From a checkpoint of a small transformer trained on Wikipedia: width 384, 624M tokens.
Each number is 200 + 30 x the weight over its row's rms, rounded and kept within 0 to 999. Layers, rows and columns count from 0. The size before them is the row's rms in percent of the matrix's.

# layer 5 MLP up, 2304x384, rms 0.0514, rows 286-358, columns 0-95
112,250,194,221,186,175,248,189,225,232,203,235,196,265,199,191,196,237,190,190,223,202,225,157,209,219,196,202,217,251,237,196,182,224,157,190,155,191,252,205,159,191,209,213,186,182,198,231,186,165,192,162,221,153,191,204,205,161,147,193,201,141,194,193,260,182,141,186,141,189,195,189,229,258,210,188,153,177,205,205,186,168,253,211,208,183,151,196,216,218,241,190,216,149,191,211,189
112,211,159,219,219,189,223,221,216,218,216,217,218,240,217,184,200,184,152,189,124,174,222,192,190,207,224,245,228,182,181,186,201,191,250,145,203,196,240,218,206,222,216,219,257,221,169,210,204,229,182,166,212,225,216,193,213,238,152,184,225,193,275,223,219,175,173,225,138,236,192,204,247,190,243,223,167,202,207,117,272,193,174,216,197,197,153,185,200,237,178,232,200,198,249,171,144
103,193,177,247,204,156,245,193,221,176,169,198,208,236,169,193,203,220,202,208,171,172,234,127,200,230,192,230,211,221,178,168,183,217,212,161,223,202,161,217,200,189,200,163,154,203,219,279,192,197,233,211,206,235,190,247,150,180,202,159,168,196,220,187,276,190,201,195,214,196,205,188,197,186,174,204,172,173,206,195,217,222,180,205,187,240,252,172,219,172,221,269,237,146,172,234,251
115,216,162,261,225,165,178,209,197,217,180,191,196,183,162,159,197,180,228,228,229,135,235,207,259,211,223,227,209,207,191,194,191,255,135,206,249,184,205,187,166,190,236,165,179,209,168,237,194,167,209,190,205,172,186,215,210,234,216,165,227,190,226,225,197,176,226,208,171,227,247,214,153,236,209,234,183,181,228,184,235,252,233,224,229,186,215,189,273,169,251,228,194,235,237,215,177
116,205,203,186,191,182,221,181,200,206,179,192,219,261,210,148,197,182,194,218,209,182,218,183,220,221,190,178,152,239,192,215,237,183,135,161,181,221,187,187,182,190,179,213,177,191,207,266,199,188,148,136,221,185,175,232,142,221,159,207,123,169,231,229,235,193,182,242,199,190,194,220,205,188,138,201,118,228,244,212,173,175,215,204,203,214,175,192,204,177,176,196,217,216,197,182,239
101,204,204,213,222,188,194,177,174,252,276,198,174,233,259,170,193,227,199,218,191,205,175,210,210,193,223,161,198,180,159,157,205,196,202,147,235,179,238,172,230,261,227,161,269,198,188,154,214,243,185,221,206,207,188,203,235,192,185,162,176,186,204,218,195,164,153,186,213,199,170,216,193,262,172,213,202,218,155,218,195,252,208,222,175,183,236,162,147,212,239,169,203,140,250,194,209
115,214,200,238,198,192,245,227,186,196,205,221,204,197,258,189,184,224,198,199,140,163,212,125,195,215,206,220,206,235,227,202,190,220,147,229,204,177,214,252,208,235,223,141,188,201,230,180,188,151,178,175,201,233,244,155,218,170,208,202,220,197,205,190,220,257,199,173,183,195,172,208,155,221,233,253,186,213,263,235,166,184,217,218,160,183,186,223,232,185,250,293,196,155,216,185,195
124,157,199,219,208,202,241,182,225,214,230,187,174,227,206,216,122,252,214,235,208,174,146,183,205,162,218,195,186,193,204,188,196,240,221,183,253,233,210,188,283,207,165,229,245,227,193,208,184,218,209,229,178,213,209,212,228,201,183,197,190,184,245,128,242,184,182,188,199,229,178,210,228,219,196,194,192,207,224,189,211,155,197,266,195,235,207,200,198,176,208,198,231,178,190,191,186
107,226,220,212,217,199,184,192,220,177,182,238,246,189,218,187,185,199,125,229,221,192,194,215,265,204,211,179,233,202,243,197,226,199,216,166,177,164,195,140,198,216,187,256,236,151,173,201,205,245,186,205,249,223,162,209,217,199,159,190,167,168,213,162,255,205,148,184,219,243,149,241,166,225,186,194,192,213,168,182,203,206,266,200,257,220,180,188,246,183,241,208,237,161,211,182,178
103,208,216,231,218,185,165,204,184,180,205,212,221,211,195,221,180,209,189,167,208,126,212,173,219,205,197,214,196,200,201,243,208,202,160,220,265,190,181,210,172,245,215,173,222,169,199,188,197,186,185,232,219,231,199,172,201,214,191,235,241,217,211,200,201,196,206,181,230,164,189,240,185,223,206,176,180,150,218,223,174,175,220,235,168,271,169,185,167,176,191,268,254,188,244,208,179
103,241,177,211,253,170,211,161,239,175,230,218,176,221,185,163,145,225,179,203,246,209,196,228,166,218,167,228,246,189,173,156,237,244,217,181,213,185,188,144,201,205,202,144,211,163,231,213,219,276,162,175,211,205,204,196,167,156,98,162,210,213,219,224,175,189,157,168,212,249,205,163,210,207,209,170,173,151,210,208,159,209,192,192,175,267,187,158,163,223,185,160,215,228,209,167,165
100,234,185,203,204,179,200,199,262,234,177,210,184,217,158,234,197,228,168,172,211,203,200,223,168,234,219,192,205,183,164,189,207,182,214,196,289,204,144,172,153,190,193,212,156,194,172,194,207,209,152,210,173,196,233,183,201,244,163,220,267,237,222,198,240,245,229,211,215,178,193,224,256,157,168,232,220,250,195,183,210,194,229,254,199,191,196,229,162,231,164,226,193,198,146,219,261
043,197,187,238,256,148,236,199,198,215,227,249,170,231,158,189,140,207,187,231,217,146,173,204,166,166,230,178,197,205,218,165,222,233,208,212,194,206,178,141,247,182,222,154,246,159,179,217,270,208,192,160,158,232,220,242,166,206,194,186,165,157,235,137,218,194,213,215,179,205,154,216,200,189,181,241,193,189,232,173,196,216,243,311,236,185,225,178,201,186,187,180,188,237,173,213,182
109,163,223,204,220,150,192,184,214,195,195,254,192,192,169,173,185,271,251,207,206,189,200,197,208,145,183,178,200,185,174,210,184,246,171,215,215,184,183,223,191,190,206,160,241,164,217,180,200,271,192,242,248,190,175,195,179,147,175,212,122,166,204,163,200,226,198,164,193,134,197,196,244,246,187,213,218,144,211,196,231,183,217,175,155,190,201,240,160,200,209,211,167,259,187,197,175
116,179,191,203,184,215,158,196,202,202,200,136,162,199,182,208,174,218,161,194,199,139,201,198,202,192,192,205,231,199,216,206,178,199,161,240,240,211,198,182,155,202,175,208,239,195,242,154,225,263,209,190,269,291,209,208,167,179,173,186,224,152,242,153,186,152,148,166,172,246,221,216,213,164,215,203,224,161,244,208,174,173,203,234,218,212,142,185,178,238,251,268,191,278,191,185,211
105,203,124,269,212,149,245,145,249,221,167,211,209,203,203,155,206,184,208,283,164,126,189,180,211,208,173,172,189,180,202,147,190,219,203,146,242,252,171,209,250,193,192,211,198,203,204,218,253,157,146,198,225,220,178,170,190,202,224,186,189,230,206,178,234,218,140,224,166,189,180,189,182,203,214,175,220,183,220,205,225,215,204,233,212,179,166,249,208,259,239,248,167,171,199,232,160
048,208,151,274,186,154,238,133,192,257,214,210,215,215,153,143,109,171,204,244,182,162,194,210,240,201,202,252,213,197,151,150,246,264,156,210,232,191,179,190,248,181,230,225,214,178,179,244,246,197,181,184,197,234,224,232,196,190,188,201,226,205,261,127,225,195,151,196,159,253,172,192,250,218,184,230,173,149,234,161,213,195,164,230,190,209,150,175,205,202,198,176,274,184,208,190,172
122,174,201,222,191,173,205,188,198,199,158,217,204,199,197,198,197,165,163,216,163,163,195,212,172,167,173,217,225,182,232,185,167,211,171,209,219,250,206,170,177,250,148,181,206,156,135,175,210,205,166,183,241,196,279,205,188,214,113,229,200,190,256,153,285,175,219,195,240,206,207,230,271,241,138,183,117,209,183,231,185,227,238,183,206,177,230,171,201,221,184,227,207,183,179,179,225
101,202,188,210,174,157,198,136,245,208,209,206,239,169,239,186,195,197,180,198,187,229,208,215,210,206,186,216,159,215,193,174,276,179,206,232,173,236,180,169,219,169,174,200,178,207,216,175,175,179,182,176,220,168,274,253,210,162,255,177,218,227,179,202,187,190,191,180,158,233,177,218,203,161,177,191,144,203,214,125,198,226,191,221,205,212,192,119,203,191,246,264,226,244,208,270,204
044,237,197,275,216,152,204,195,223,223,300,214,205,234,169,204,98,240,153,238,209,151,245,194,203,190,190,181,133,200,197,113,185,196,203,243,233,207,209,193,203,180,153,211,276,162,205,231,189,209,165,198,222,214,228,170,203,205,175,183,168,194,176,136,221,194,163,197,148,215,201,195,202,245,176,209,156,161,243,210,181,206,204,282,199,232,210,157,194,192,225,222,191,167,191,181,212
108,161,190,228,202,191,251,186,145,233,174,158,203,157,199,207,212,172,202,257,220,196,239,203,182,202,143,224,146,173,146,200,195,207,179,234,242,201,187,213,163,147,185,185,190,151,212,211,224,172,188,149,206,266,165,181,146,172,230,188,212,148,216,130,262,228,197,215,166,218,169,172,176,246,186,175,163,209,253,146,243,192,219,206,229,213,146,234,184,205,237,228,184,225,212,229,204
044,231,142,226,210,169,193,142,241,244,235,190,183,205,189,166,137,224,191,165,150,173,210,147,232,175,186,216,212,235,248,201,228,240,191,201,208,214,204,213,208,143,232,157,208,190,169,232,222,207,195,172,204,203,210,201,170,168,187,192,186,172,263,187,220,164,164,187,184,230,177,196,233,156,141,231,197,145,199,189,188,203,218,204,205,243,167,164,210,230,212,206,249,218,130,176,215
108,219,218,221,205,207,210,183,269,204,185,175,163,177,210,194,187,245,150,213,218,131,181,202,224,209,232,228,189,213,192,168,245,220,203,216,228,253,194,180,204,246,204,238,180,192,186,187,224,172,153,194,191,217,215,198,215,192,189,184,154,257,261,107,260,159,197,191,207,190,177,212,226,194,184,189,189,212,217,222,165,196,223,190,224,242,166,232,245,179,249,129,174,167,190,179,240
102,160,247,210,228,209,228,236,192,165,143,240,228,211,268,175,211,191,171,204,171,152,186,175,237,159,247,168,200,175,189,178,157,228,118,184,209,229,202,162,139,208,208,232,173,220,127,147,211,184,137,245,166,179,173,229,194,217,154,144,204,177,223,186,199,197,219,227,137,151,221,267,179,205,181,210,136,219,221,204,241,205,161,168,211,192,197,243,221,182,202,206,162,206,174,209,235
040,236,168,255,258,187,222,165,236,231,200,205,174,152,161,161,153,195,198,218,145,134,262,154,185,187,230,267,140,235,187,150,256,234,214,173,241,226,172,210,230,215,258,185,211,184,190,227,210,219,180,183,214,268,188,233,224,202,151,164,152,212,207,179,217,207,202,235,166,207,163,249,218,173,220,243,140,187,204,216,184,210,236,196,211,224,149,148,208,179,240,206,219,244,195,220,172
087,272,215,199,210,161,178,227,199,161,195,155,133,214,228,207,199,188,278,239,182,170,248,181,178,210,226,259,214,209,209,223,216,201,184,202,244,176,151,151,160,174,211,263,210,203,194,247,162,191,195,184,189,189,196,203,185,214,234,147,65,150,168,194,187,171,237,156,214,208,215,192,211,187,228,206,194,253,213,215,189,151,180,230,185,203,206,214,223,229,216,220,226,171,252,227,209
111,192,173,202,245,200,270,181,225,191,205,218,209,193,159,159,209,171,119,193,175,176,248,210,182,181,182,223,174,183,189,173,238,192,211,166,227,219,145,149,225,194,209,168,171,141,167,240,182,166,173,207,199,183,209,236,189,160,189,213,164,243,247,247,179,172,159,255,250,237,235,213,214,193,148,184,203,187,209,152,198,231,194,248,215,208,174,274,217,207,144,144,228,205,160,170,223
110,225,170,245,193,199,211,200,238,251,135,159,220,178,211,245,185,226,231,200,192,181,200,195,211,208,222,268,222,254,231,170,276,196,194,264,215,234,170,182,231,207,199,156,188,212,234,206,174,245,198,210,220,246,208,237,212,155,175,180,165,189,226,163,203,187,218,170,207,177,215,203,209,197,188,205,184,179,190,113,223,226,250,177,249,253,147,176,216,166,241,202,226,233,219,198,167
102,188,194,221,177,199,217,169,201,208,220,152,147,219,220,200,169,199,223,230,193,201,151,197,187,177,191,175,160,234,236,220,234,206,202,118,210,207,135,256,212,226,203,200,162,156,199,205,210,179,159,148,217,189,207,201,217,187,205,221,209,239,234,199,236,175,175,180,222,227,178,207,178,201,193,167,193,209,180,198,181,221,294,167,205,159,234,207,214,182,211,201,232,171,154,230,144
119,214,203,242,218,158,206,208,240,194,167,232,159,202,144,156,169,179,214,192,238,198,213,170,184,204,182,247,190,233,177,164,184,220,173,158,199,222,183,200,189,165,314,186,167,186,191,236,217,232,197,148,186,239,207,212,206,228,181,158,200,205,219,252,187,220,186,208,213,218,191,205,214,205,219,226,166,155,227,216,221,235,150,167,166,231,169,181,181,181,196,255,215,203,160,219,243
117,189,199,215,240,164,269,177,261,178,175,194,195,185,241,202,153,159,166,240,177,177,244,160,230,140,171,192,156,262,196,211,215,228,206,214,207,217,154,170,193,204,186,211,248,224,217,233,225,254,152,195,160,200,238,222,167,185,178,197,224,184,211,142,184,185,157,189,162,206,181,193,176,167,215,308,167,259,239,223,185,242,172,181,178,193,164,193,181,210,187,197,184,229,191,210,174
101,232,222,177,215,205,203,206,199,255,201,219,143,249,210,198,209,225,230,216,188,152,196,164,181,220,251,206,196,258,220,172,238,188,168,186,200,180,244,219,216,182,194,237,214,211,189,190,198,185,172,171,185,190,182,236,201,208,173,184,148,161,188,202,196,197,223,174,225,226,197,215,200,183,261,210,210,206,219,217,202,201,177,190,223,276,208,242,248,202,192,259,237,220,232,257,180
103,206,206,199,207,198,157,167,185,165,225,205,198,229,182,221,156,216,193,197,228,214,215,182,198,181,210,206,248,238,230,165,180,223,200,222,219,174,230,199,219,193,186,148,200,169,211,205,239,225,175,205,204,199,211,253,229,221,215,190,213,173,216,206,239,208,199,208,197,182,213,183,193,244,223,222,113,224,198,248,197,212,264,195,194,224,174,152,166,220,197,155,211,222,219,201,148
099,176,203,205,173,183,228,237,195,268,171,243,218,181,165,171,177,183,179,199,224,183,176,202,179,182,161,178,193,201,239,215,186,220,157,214,231,216,196,170,196,222,228,182,245,221,191,182,213,169,212,185,225,209,224,219,188,227,221,183,214,163,220,205,200,223,202,181,188,273,208,175,213,273,199,201,231,225,229,172,168,181,193,168,226,161,197,180,268,211,211,252,201,210,185,216,181
116,166,203,212,212,208,216,154,216,187,204,205,181,247,218,226,193,202,160,230,194,193,202,194,185,197,236,173,200,212,173,168,172,187,205,213,162,237,260,162,251,196,226,177,213,159,188,207,251,310,225,174,212,208,245,238,223,192,184,152,162,191,228,176,240,178,148,206,215,276,237,239,240,258,238,140,222,144,197,237,216,184,233,186,190,210,227,104,184,177,218,156,232,235,187,197,162
104,170,218,182,214,192,161,207,192,209,224,176,143,202,194,200,178,226,223,187,221,130,189,213,194,202,194,193,200,231,202,177,195,230,245,248,175,229,193,185,258,186,197,175,247,187,213,211,192,225,205,219,199,128,213,180,185,183,216,168,187,186,227,181,146,213,201,205,208,189,207,246,205,172,213,166,188,179,187,224,200,252,243,229,220,208,179,196,194,162,167,202,205,214,149,193,218
101,208,218,217,289,170,249,199,244,177,208,274,248,212,132,221,196,211,188,194,136,194,245,226,217,211,201,173,121,151,213,254,204,248,229,213,208,202,251,159,181,225,218,171,147,193,201,239,176,215,215,193,191,231,283,228,159,204,179,118,152,204,202,180,238,181,165,218,221,223,213,227,228,204,212,218,157,204,192,120,179,200,178,191,184,216,187,157,216,240,186,224,195,224,205,169,222
045,228,174,247,188,131,180,161,187,226,187,233,175,172,174,131,179,203,207,263,195,153,207,182,242,164,211,243,153,206,218,131,196,286,164,180,208,184,184,208,229,211,192,169,216,206,197,179,217,208,207,208,222,220,202,241,188,170,169,171,199,186,227,123,175,142,169,242,176,200,193,205,208,224,156,240,195,213,223,179,196,170,201,220,198,258,219,190,206,131,182,214,205,217,169,195,175
092,188,168,244,227,203,221,200,191,217,236,227,176,218,151,199,213,226,206,185,208,185,190,220,194,191,251,181,165,176,162,176,156,197,220,226,204,158,197,140,191,240,159,275,163,216,158,170,185,218,199,238,230,240,235,241,146,204,173,155,229,213,188,201,200,265,231,211,199,259,223,257,239,196,207,182,197,147,158,232,162,195,180,195,224,226,190,253,236,215,225,211,289,255,193,213,214
108,222,152,250,184,233,248,230,184,230,200,194,180,224,253,226,205,180,212,166,193,148,182,167,228,148,160,265,168,218,170,173,189,241,131,201,183,189,150,246,175,248,243,196,246,214,217,159,250,185,189,252,184,188,189,222,218,184,193,146,209,213,234,187,224,251,161,173,147,188,193,183,151,216,173,245,156,219,211,235,217,177,200,188,162,218,163,268,241,221,206,220,180,242,135,192,269
102,228,205,201,223,171,189,205,192,191,154,261,168,181,198,187,141,172,162,219,222,173,167,172,193,209,181,258,180,240,190,202,173,230,212,263,166,221,218,226,181,170,148,204,188,187,229,176,224,169,196,203,206,207,187,162,181,180,147,192,191,217,180,160,178,179,138,185,177,196,184,201,204,219,190,230,207,225,225,187,197,163,221,219,243,172,172,226,165,226,164,213,220,219,199,160,213
033,212,186,187,226,197,212,202,238,250,206,228,182,186,190,130,157,205,143,158,180,167,202,142,258,179,200,223,242,232,249,141,184,269,156,147,205,187,188,158,238,195,201,138,238,220,188,225,212,204,208,213,242,173,221,237,127,190,139,196,184,188,231,221,174,213,205,231,142,164,214,221,239,275,191,249,214,183,233,193,180,211,205,249,177,229,183,180,277,200,195,200,211,175,212,237,171
111,222,191,206,208,208,200,199,189,226,208,229,190,214,212,219,195,238,187,220,213,207,195,199,183,240,232,171,197,197,237,176,209,207,196,169,193,173,187,138,194,179,195,239,214,170,151,210,220,175,202,204,174,230,183,209,153,200,123,196,213,137,210,213,222,142,167,189,203,216,156,175,224,234,262,259,226,221,212,157,217,246,186,184,162,228,203,152,177,219,195,228,201,164,233,157,201
114,211,181,248,195,189,186,239,200,191,204,244,232,236,175,210,149,176,201,172,250,183,203,221,204,227,203,196,217,216,245,242,166,210,169,255,210,225,150,219,180,146,232,155,234,146,160,171,187,206,229,157,178,182,255,287,151,190,234,183,202,201,206,201,253,226,109,158,177,221,208,202,166,227,222,209,175,213,236,183,200,213,200,235,198,187,239,168,238,183,224,249,177,265,164,240,198
101,179,183,223,187,181,188,141,234,234,190,169,189,202,212,263,206,171,260,170,228,184,237,186,214,185,190,193,142,221,191,195,207,177,129,222,216,231,175,190,258,219,255,218,198,177,153,246,231,213,121,176,214,205,200,223,211,225,180,186,174,189,206,197,192,153,182,225,226,166,209,249,211,174,225,169,183,216,169,215,251,176,193,198,198,232,179,181,195,174,205,194,206,218,141,231,195
096,173,158,193,194,169,153,149,202,209,199,157,140,202,258,214,193,198,210,173,219,107,223,182,207,172,244,206,229,250,207,194,191,187,165,202,224,236,192,195,228,237,210,254,206,182,146,226,208,159,187,209,237,192,253,203,196,236,204,154,111,221,202,167,241,230,194,237,154,187,238,203,264,171,170,184,214,218,220,212,243,222,206,194,215,227,186,173,172,212,221,174,199,237,199,219,185
096,166,172,238,231,166,197,152,250,264,228,216,178,175,200,178,202,249,187,241,157,205,175,190,196,216,197,240,120,155,196,166,189,215,205,171,189,226,222,231,189,179,230,178,228,191,227,211,237,195,188,162,187,215,197,215,165,175,217,195,216,165,213,207,215,226,187,202,197,235,167,185,223,236,190,213,134,180,232,136,164,174,184,225,228,179,152,209,193,220,210,264,196,246,205,185,185
108,210,154,197,211,188,228,195,210,208,191,187,178,161,200,196,202,212,227,238,191,148,293,211,183,215,232,200,200,229,212,204,240,205,175,201,265,167,169,179,231,228,198,219,211,172,179,176,235,224,153,202,231,197,227,265,194,191,247,206,169,194,240,199,197,204,105,209,197,198,182,255,162,187,166,225,226,192,198,115,164,269,186,241,180,202,170,252,214,149,214,202,197,181,186,204,147
100,210,190,187,243,171,211,206,217,192,125,216,211,219,179,184,123,225,208,166,212,171,184,180,227,177,175,194,227,227,214,187,212,208,138,150,241,207,163,155,199,167,158,173,219,140,178,276,203,165,200,201,233,282,186,198,194,176,143,253,177,179,213,177,219,183,185,221,189,170,163,228,183,222,135,210,206,207,209,173,186,199,210,250,227,255,206,210,198,233,235,171,189,237,169,193,228
111,176,153,206,221,168,227,205,276,229,248,217,197,177,205,199,199,192,198,190,148,187,217,157,227,178,181,261,152,198,162,186,174,190,209,116,226,202,204,188,177,182,160,212,237,179,195,167,208,219,154,183,194,180,267,269,223,169,175,203,214,206,261,205,231,164,170,271,178,198,181,210,192,210,180,235,183,208,192,200,236,217,181,209,191,225,234,208,185,259,225,223,189,211,184,226,218
097,216,191,217,226,198,191,144,204,207,197,223,233,179,178,196,215,200,197,249,125,188,229,178,116,161,243,199,216,227,276,192,255,234,209,187,167,177,201,195,280,221,161,187,191,234,205,217,266,223,123,214,222,210,195,197,187,215,194,186,193,231,211,217,211,159,187,190,210,235,161,242,204,172,206,179,165,229,210,155,220,209,195,192,231,260,169,136,132,148,174,212,230,181,225,208,214
087,187,97,204,192,157,200,120,251,232,157,180,219,118,209,196,209,196,109,211,146,200,145,190,213,217,182,253,163,168,161,209,195,182,238,234,188,168,196,212,259,174,186,222,230,147,233,211,231,226,206,231,207,238,175,171,205,214,234,191,197,186,275,225,159,203,180,231,116,225,180,198,208,170,214,202,188,179,208,172,218,269,210,211,277,215,173,250,181,203,223,116,168,195,225,183,179
103,179,136,191,209,132,202,220,237,155,174,185,141,185,214,197,156,178,209,167,172,227,204,193,190,223,211,222,216,188,222,233,217,221,207,213,224,181,223,254,219,169,303,171,181,192,196,233,191,164,181,198,191,186,222,208,226,174,187,196,159,136,212,234,209,123,238,204,205,203,261,196,263,185,194,228,180,175,192,261,254,203,143,182,218,228,241,213,242,252,288,214,253,198,209,215,186
117,191,150,225,201,211,208,209,265,213,153,224,168,223,183,207,187,217,198,180,172,195,187,199,250,206,218,179,175,233,200,145,218,221,185,181,174,217,157,179,267,203,168,208,184,185,199,262,174,226,161,161,183,208,249,242,201,173,198,232,253,184,199,213,140,192,207,203,204,196,135,215,231,185,246,221,190,219,195,167,191,220,187,179,213,230,261,159,238,183,232,179,269,237,166,145,212
098,229,208,204,166,196,199,205,195,192,223,162,208,201,163,186,184,230,137,189,239,125,209,197,182,171,185,155,215,206,237,122,242,208,149,212,223,170,185,194,199,198,199,199,203,196,190,226,218,215,182,178,216,151,207,219,193,155,211,213,199,155,198,199,226,169,161,162,182,205,160,220,300,200,196,202,201,142,154,216,145,156,253,210,218,192,214,213,196,180,281,247,224,241,168,203,169
111,190,212,240,194,199,199,204,204,182,237,230,211,190,223,204,176,200,208,191,188,172,228,205,163,219,183,256,165,279,206,233,181,179,125,170,275,237,197,190,226,171,235,183,194,197,158,160,211,219,206,136,219,210,188,235,204,158,195,161,227,223,216,201,279,147,151,205,163,215,181,241,228,245,225,177,204,171,248,246,217,207,258,278,238,245,197,179,131,183,210,209,211,233,216,243,271
102,224,209,196,255,192,179,164,181,191,226,210,216,192,186,197,210,225,237,233,227,191,245,203,134,234,178,189,224,241,239,203,215,203,225,156,242,209,167,177,198,212,181,180,186,193,230,205,205,186,173,143,230,196,262,168,195,155,232,169,212,214,196,244,227,185,210,187,178,157,171,228,197,148,203,186,143,166,224,193,210,223,187,246,177,190,184,156,251,237,189,244,193,270,204,199,136
096,179,220,208,209,181,270,221,174,193,210,270,222,155,181,227,183,203,231,177,264,212,221,200,163,173,199,180,206,191,187,204,181,216,212,212,201,197,194,199,236,147,253,160,246,196,202,223,165,243,184,164,222,207,216,281,225,186,234,176,235,228,226,203,223,178,168,224,188,180,197,192,219,207,196,191,188,158,203,183,184,219,253,237,202,239,207,116,211,152,266,219,240,189,193,246,158
048,194,135,249,195,184,261,153,214,223,179,226,189,218,163,199,137,220,194,195,199,184,206,127,206,195,168,199,197,189,209,201,239,281,160,195,190,144,199,188,236,173,190,191,217,155,181,209,229,239,184,165,196,209,174,185,192,163,197,197,178,187,299,172,169,127,193,271,178,241,154,233,191,217,223,258,188,199,182,165,222,157,229,242,212,264,205,178,186,186,220,229,243,221,192,178,148
100,274,201,196,197,221,219,182,221,240,172,206,151,208,199,214,165,166,138,218,246,172,285,210,210,226,209,175,152,221,254,149,228,256,234,219,209,197,149,259,235,227,239,162,200,166,196,246,200,131,179,214,205,214,181,203,220,182,193,169,193,149,221,136,249,235,166,188,187,150,231,158,164,227,225,191,195,206,172,223,230,187,227,216,176,182,187,185,235,178,210,176,216,235,147,199,158
129,216,229,228,249,208,245,174,251,179,173,224,201,231,208,231,205,212,146,185,200,204,210,185,219,158,180,187,199,239,220,193,207,202,141,191,208,259,185,194,157,189,230,226,288,167,214,170,187,223,154,181,216,159,171,252,247,188,160,219,181,155,245,137,227,185,196,213,169,199,194,243,171,167,133,213,167,225,205,238,224,205,210,183,164,207,237,209,224,210,183,169,197,212,190,191,163
107,150,190,215,185,212,202,221,193,206,204,157,204,196,219,231,183,178,197,158,223,188,224,227,203,182,225,166,178,226,197,158,158,191,208,190,222,225,153,155,156,215,245,174,246,202,182,233,195,216,192,202,219,153,186,240,190,190,190,179,192,224,220,192,170,193,172,186,202,209,245,186,229,204,220,217,204,176,178,225,240,169,259,151,208,209,161,241,190,181,245,227,160,176,166,208,195
110,176,174,220,186,204,198,224,195,208,207,146,162,212,238,207,194,210,180,166,179,176,193,155,227,206,239,169,201,259,261,169,186,188,188,172,205,252,210,185,233,249,206,214,224,195,187,178,202,214,201,224,173,156,182,242,218,216,154,154,225,209,243,238,247,223,209,214,157,234,161,224,177,268,221,230,167,178,214,238,185,201,251,190,171,185,168,115,233,205,159,212,187,189,174,211,183
104,204,176,242,189,197,205,196,202,215,201,148,164,228,184,220,192,192,146,183,250,179,170,211,205,225,216,198,206,222,183,228,159,191,182,230,179,182,230,248,195,166,291,189,247,165,180,175,228,237,180,206,217,228,199,239,200,159,180,192,216,192,225,177,238,144,215,210,124,196,165,185,183,188,180,173,181,159,224,256,192,159,200,177,210,202,149,222,184,189,221,204,180,204,194,199,205
101,244,187,217,172,126,278,187,227,254,239,205,168,184,205,172,192,269,166,253,169,175,168,210,196,174,169,204,200,246,199,215,217,208,188,168,202,170,223,209,271,202,177,220,189,216,142,247,182,179,226,164,184,218,264,177,227,209,172,269,200,182,205,165,185,145,211,264,217,185,168,221,274,207,193,207,201,216,191,224,203,253,224,254,197,251,199,163,159,162,235,169,236,165,182,217,158
103,207,205,233,208,156,211,196,227,207,217,246,208,189,173,211,195,217,159,234,172,228,200,199,223,215,178,228,176,213,259,201,212,214,163,191,213,208,187,235,208,184,207,183,195,180,232,225,223,203,199,209,260,175,150,188,214,196,234,195,219,217,205,227,231,187,166,175,163,126,228,182,242,255,209,187,118,192,223,144,154,207,184,173,183,212,152,204,217,238,236,255,197,227,201,259,210
104,233,177,200,188,194,192,223,278,149,201,192,181,241,160,240,195,143,199,196,189,153,259,208,214,181,208,218,209,160,224,221,213,202,210,177,177,191,204,231,237,150,224,245,223,148,206,173,189,191,177,198,212,216,209,176,193,244,198,165,211,209,217,166,195,193,163,200,199,157,200,201,216,173,203,196,215,232,212,182,205,214,213,209,264,219,163,175,199,195,194,188,143,211,206,206,205
118,193,210,209,213,174,224,212,227,183,227,176,202,214,175,186,188,199,198,264,169,202,183,196,164,252,206,164,213,212,244,229,226,213,145,220,177,201,170,183,247,215,275,184,155,168,184,209,165,214,238,191,180,213,237,196,227,149,156,198,207,190,268,210,189,229,130,160,218,169,215,221,251,223,202,186,172,176,143,235,166,216,165,185,178,193,221,207,195,212,173,210,193,177,183,195,144
104,237,211,226,207,204,217,205,203,218,175,220,185,214,198,201,199,150,198,146,164,195,191,179,219,188,201,162,202,175,204,201,179,254,180,182,207,228,140,198,172,204,251,136,181,190,198,200,253,193,209,176,222,233,197,225,192,178,224,205,248,231,225,161,172,160,133,214,172,204,153,228,138,237,232,221,190,186,195,223,187,172,219,198,193,172,178,185,221,177,250,160,194,164,244,211,214
112,179,201,210,183,180,198,228,187,206,227,223,229,220,207,170,194,215,131,198,195,190,172,216,210,169,177,192,224,159,214,190,267,201,233,247,231,244,152,171,234,132,162,180,180,170,191,221,204,194,142,185,167,216,182,263,221,186,216,221,196,229,191,186,181,177,167,162,215,232,226,234,213,184,181,224,196,163,174,173,169,236,198,201,159,201,191,195,222,208,195,193,198,230,231,238,196
107,246,224,253,244,126,233,218,235,203,183,227,194,205,166,176,184,232,205,193,158,159,221,191,179,213,204,191,198,213,210,198,198,244,178,207,265,203,191,193,168,223,245,181,172,166,196,203,203,174,198,233,185,248,192,242,201,201,222,151,162,180,213,228,194,175,231,155,143,175,187,225,243,249,192,186,156,248,195,183,158,262,216,196,228,169,215,217,209,205,224,220,215,178,180,244,216
111,224,173,252,188,170,179,207,176,159,209,203,200,183,185,160,177,250,145,222,136,186,194,188,200,193,172,216,180,202,225,181,190,252,219,195,240,226,141,189,201,237,142,171,203,211,169,182,172,186,152,171,188,166,203,232,174,206,208,174,188,205,213,198,193,247,168,212,150,194,167,210,161,228,158,210,190,193,255,193,218,179,170,212,224,223,189,216,202,237,208,216,215,195,204,159,211
106,187,223,214,283,199,180,160,166,219,223,192,191,171,186,178,182,177,185,187,214,134,210,188,183,218,245,210,215,237,159,225,235,209,229,147,228,205,204,229,214,187,203,181,240,183,191,191,262,219,169,219,209,230,172,201,204,250,206,173,196,205,273,149,193,221,198,279,224,199,158,200,180,196,155,223,220,202,200,241,123,191,236,255,179,233,147,245,129,183,245,198,169,221,184,203,177